{
  "norm_place": "pre",
  "positions": "rope",
  "init_std_o": 0.0,
  "init_std_down": 0.0,
  "lr_mult_o": 2.0,
  "grad_clip": 2.0,
  "warmup_steps": 200
}
Each number is 500 + 40 x the weight over its row's rms, rounded and kept within 0 to 999. Layers, rows and columns count from 0. Numbers have three digits each. The size before them is the row's rms in percent of the matrix's.

# layer 11 MLP down (transposed), 768x384, rms 0.0695, rows 273-287, columns 256-319
107:525487489476454541501497523520458535506511490483512487475480452437464483483447475526522532550449524479510526482521488504454436472488559522495480483466514478598513537556519544478520424467481469
099:481558492480482539455511461523450501452538375466501483488450539501458522545517504536526565494539524533429500444445485483419529471543510484480605490557456505504457547455433544534497472466432434
097:533516505451506505508468577465493459521509466454574416481470507476481539489488469460502515541552426497538503547498521454507576523486458529439484510497534427542565439483459526490564468455599469
098:505479531536490512528487493556517560597519495532446471483475491520490467491403462437540484430484486473521504580521541491504562520488575519494458464498509556561494515427482555449435511539452458
103:505510455505563536451443570513453487561480506437506479545503492542499485480464436514498550560482447472453490508528496514506516550399605542483405569482513503527554486495473514483476498513463506
092:443466512492472533508545502513513500510496486476459443601546555517511460413610471508462504447517531496428441466511463481498605462490496551508526580476441527513467525498545486449400495490431502
099:506532514515492475446489502479461568416488518466468437545529553516441416573521470520488561471456468477508471480437517485472407492446489520539548514519444510528394594499523566528530521522511485
100:547585459454398512516541511457541503533458464489476551386566497473489488500512512505452464504436490441523516457477490491583530535523494581459468488476511599485567442557472500472553504514534494
099:495545529479521514563569553527520517378580509555481463538538486497519519540490515550476472509531449476571456559501477467447542459498496478536518492524477462584419518506516537503510499549487490
079:491501461472524469478487550493510474503498442455484536486493502526485483551494508502483499579541490512472488477507494502501551479507532548523514544529529491510496504530501510426501481499513483
100:402549470461493507472502503500450523524457489496499524606533467426562485503500493473466475504455546498559500461514545522431503466545460560443430522471439503531514513491562442529475565544566485
095:472389492473468512442544563458482488518537462524475422536482485506486509452517484508455485512519539487479487482449519554444545452455521486486529535488535449568497540609501457487494503441504525
106:479587483528522502483505458512561559532490515467489487536487488528477480374556516559516494485506499556514573554530433474527517489490458498491572595520490544502526538463469530551531411527518477
084:510536488542465510510516521473470599444471558482467574531531507473517542510514494487566480530449505532523420462469474483490453534487514460534488491434534551538503456546489469513537490499572545
104:535436557517539448470462553514516484498497529488514482466467520500456479538487474513536587509563484579489488417555510537517467541548512494498511494488479503517415544512504539593532510525411415
# layer 11 MLP gate, 768x384, rms 0.0978, rows 274-287, columns 256-319
103:552427470452455536435492492542532516513529508470503516510486534521476526508508541505483519468537542515440494522490476438509485446497508506503469554496476461487512405528534473525514531503497479
098:505533547570529510529581512450504503472492553473531537462475534556475492527530473536567507470524535515509474522532541517490530546536436511543510469470481498585420531483495530484482507563482398
098:500435459424530505511499423457516520553509495466419455547469559518536551528521528519514508542517494487508506539521513460483525525556437470522472484522515511508488508495496498490465514452461502
102:408503474475511478584465487450477542560421477463552504480458570489585523499480475520486459445559519460476505533519408492454522561526470462430405545499449570516466460558511532481515540496569572
093:554528544485445508503531482555503519552494494475548431520502426528563511480502535500427469546506453497496520487472594536483499547461426498498474504484438503508406475531452431526502490466549468
097:468509470445492553511548501509526513457513497468552519538567470529565575515528542505482463588541517378507535510495515438463483465558449466441492493480474506529461461549523491488519538474427472
103:534520517503553470551445548421518576474424533557508447533472560492621505543532516486524539441549483498458504498482463401543575493455537514519477506477475597514541483512512449530528458437448527
100:549471457486468499526472595450522489523506444517529475530517455454515550504525561506497517435479443492499438502501569550432529449479539468501484491481487577483506495497441421505509483505526573
099:464494426499605493602530492489483506462536428495550554538493471513478491485497504544570527501525566550546478469474492538473541392476559425549464461473427504468480513538499477477433508506543467
094:507502473525529489456451542510487481439493457541515505481539490539451539566401511582539510545536399466527434485540477517485471540514564533472484466469582499478479509416507538534589531506512471
100:476511541479549447472537579513494574549456524487491455490520570451505545461519523515540472464520502453419545547522533515494538529477514510495486575602448508552485546451553440492454450492455498
109:511391483458452517560545570545521531495510583396445522480492502554453478551491540525488487556490491495453458539536423537517544408539532467503467439453513459466553470473500397445459516488496525
102:432439494513503492519598482411504533443591486484505566498468503495522493462493408541508486541527457525530548522491437510475553446554506502497449538561431475489516449578555476467518495513535539
098:483484502531445603508469598501531461459452515440499454489443503527531483480479555517470466497525482477441506510509535522452570500492484539524479415524493521530515516533503477488492621545434531
# layer 11 MLP up, 768x384, rms 0.104, rows 274-287, columns 256-319
102:470502494563393520401521503495517488466461499500514533498428517498518459506536524438509515489470480465473489536397487501475533443533556584504480519479552535611482458415477508576474537544544468
095:502483552494452541474519501553493500420527522551494469566411442518417486461473518478471465490466476480475486526496525537510518524479572437472504538505465549523551562510446454455494449562526479
107:331564485501482519526490516549456548500491353486519544501481484507540460525472481531509481553474440439538486550461514503530532474534516515519466545557482521507531472558480452494495494445467486
110:530546509478522470502489549481416468601521547488441456530513568583511443547496428489500548486581507494519507459548489500493543468490561477514532472457555511453480515520511566546441457483518526
092:515491475436528594551529529468572469465495579525542517477498541523492536467442502536499508557502476483448508512584526463458532497493417551542534506554491457531464524505444524492463455486489563
100:504527550498572486542518544529478523543469565521505495490492495476491507518518416575471488496468538494509495539435449551550518527490580505497491476468525503517555509513495506519516466534550499
101:504498419515494440551483521488566500553465490548403500456570478498559527470567475510474536487475512491552396561497515524453520517513489502508550480549467505480517484556508464500560559485502486
102:544436496503501487532554459539488521532455499467520490489544455498518520480515490491497490493467499569604518547517503534488545526461483490461452538521609486510512476488477519441544521535540475
095:503522545582518481504579633461430474471524521466552528549513495513477483469532493506543540479501512527507492468481519529493514487457508479493540453504530473526533483493498513567510509556542484
099:426479482465472593496438521501470560450498450505570537508380452561507490464508528536540493532488440499498435526541524485468473514455560493536505477493528546498460554469488489477546535505557474
099:484489566502482526523522508504494550483511546483504534498480532471499552500477527487472534464482507428434490511444527543485509479444558478479441500528511531460598501465474536594504475500578429
103:547509519514570510497579527442529518571477524485550465457585494517502520442568494488515503481518570408472560429479409539457512496553529549537581461443479530542496457420476542568560434532537446
096:447560523472519438488489513508524484443548518510507444576511478537517508551475538503507528497473486529527480535536490533493460535513524482464442469558475506534459476457576582553467505498467504
104:489481516399543458496538499514511576487476499459541466488564514449438526557513514496481498471495523501480499479470483456504485513478454475441457542483443489482554533550510496521446436398467531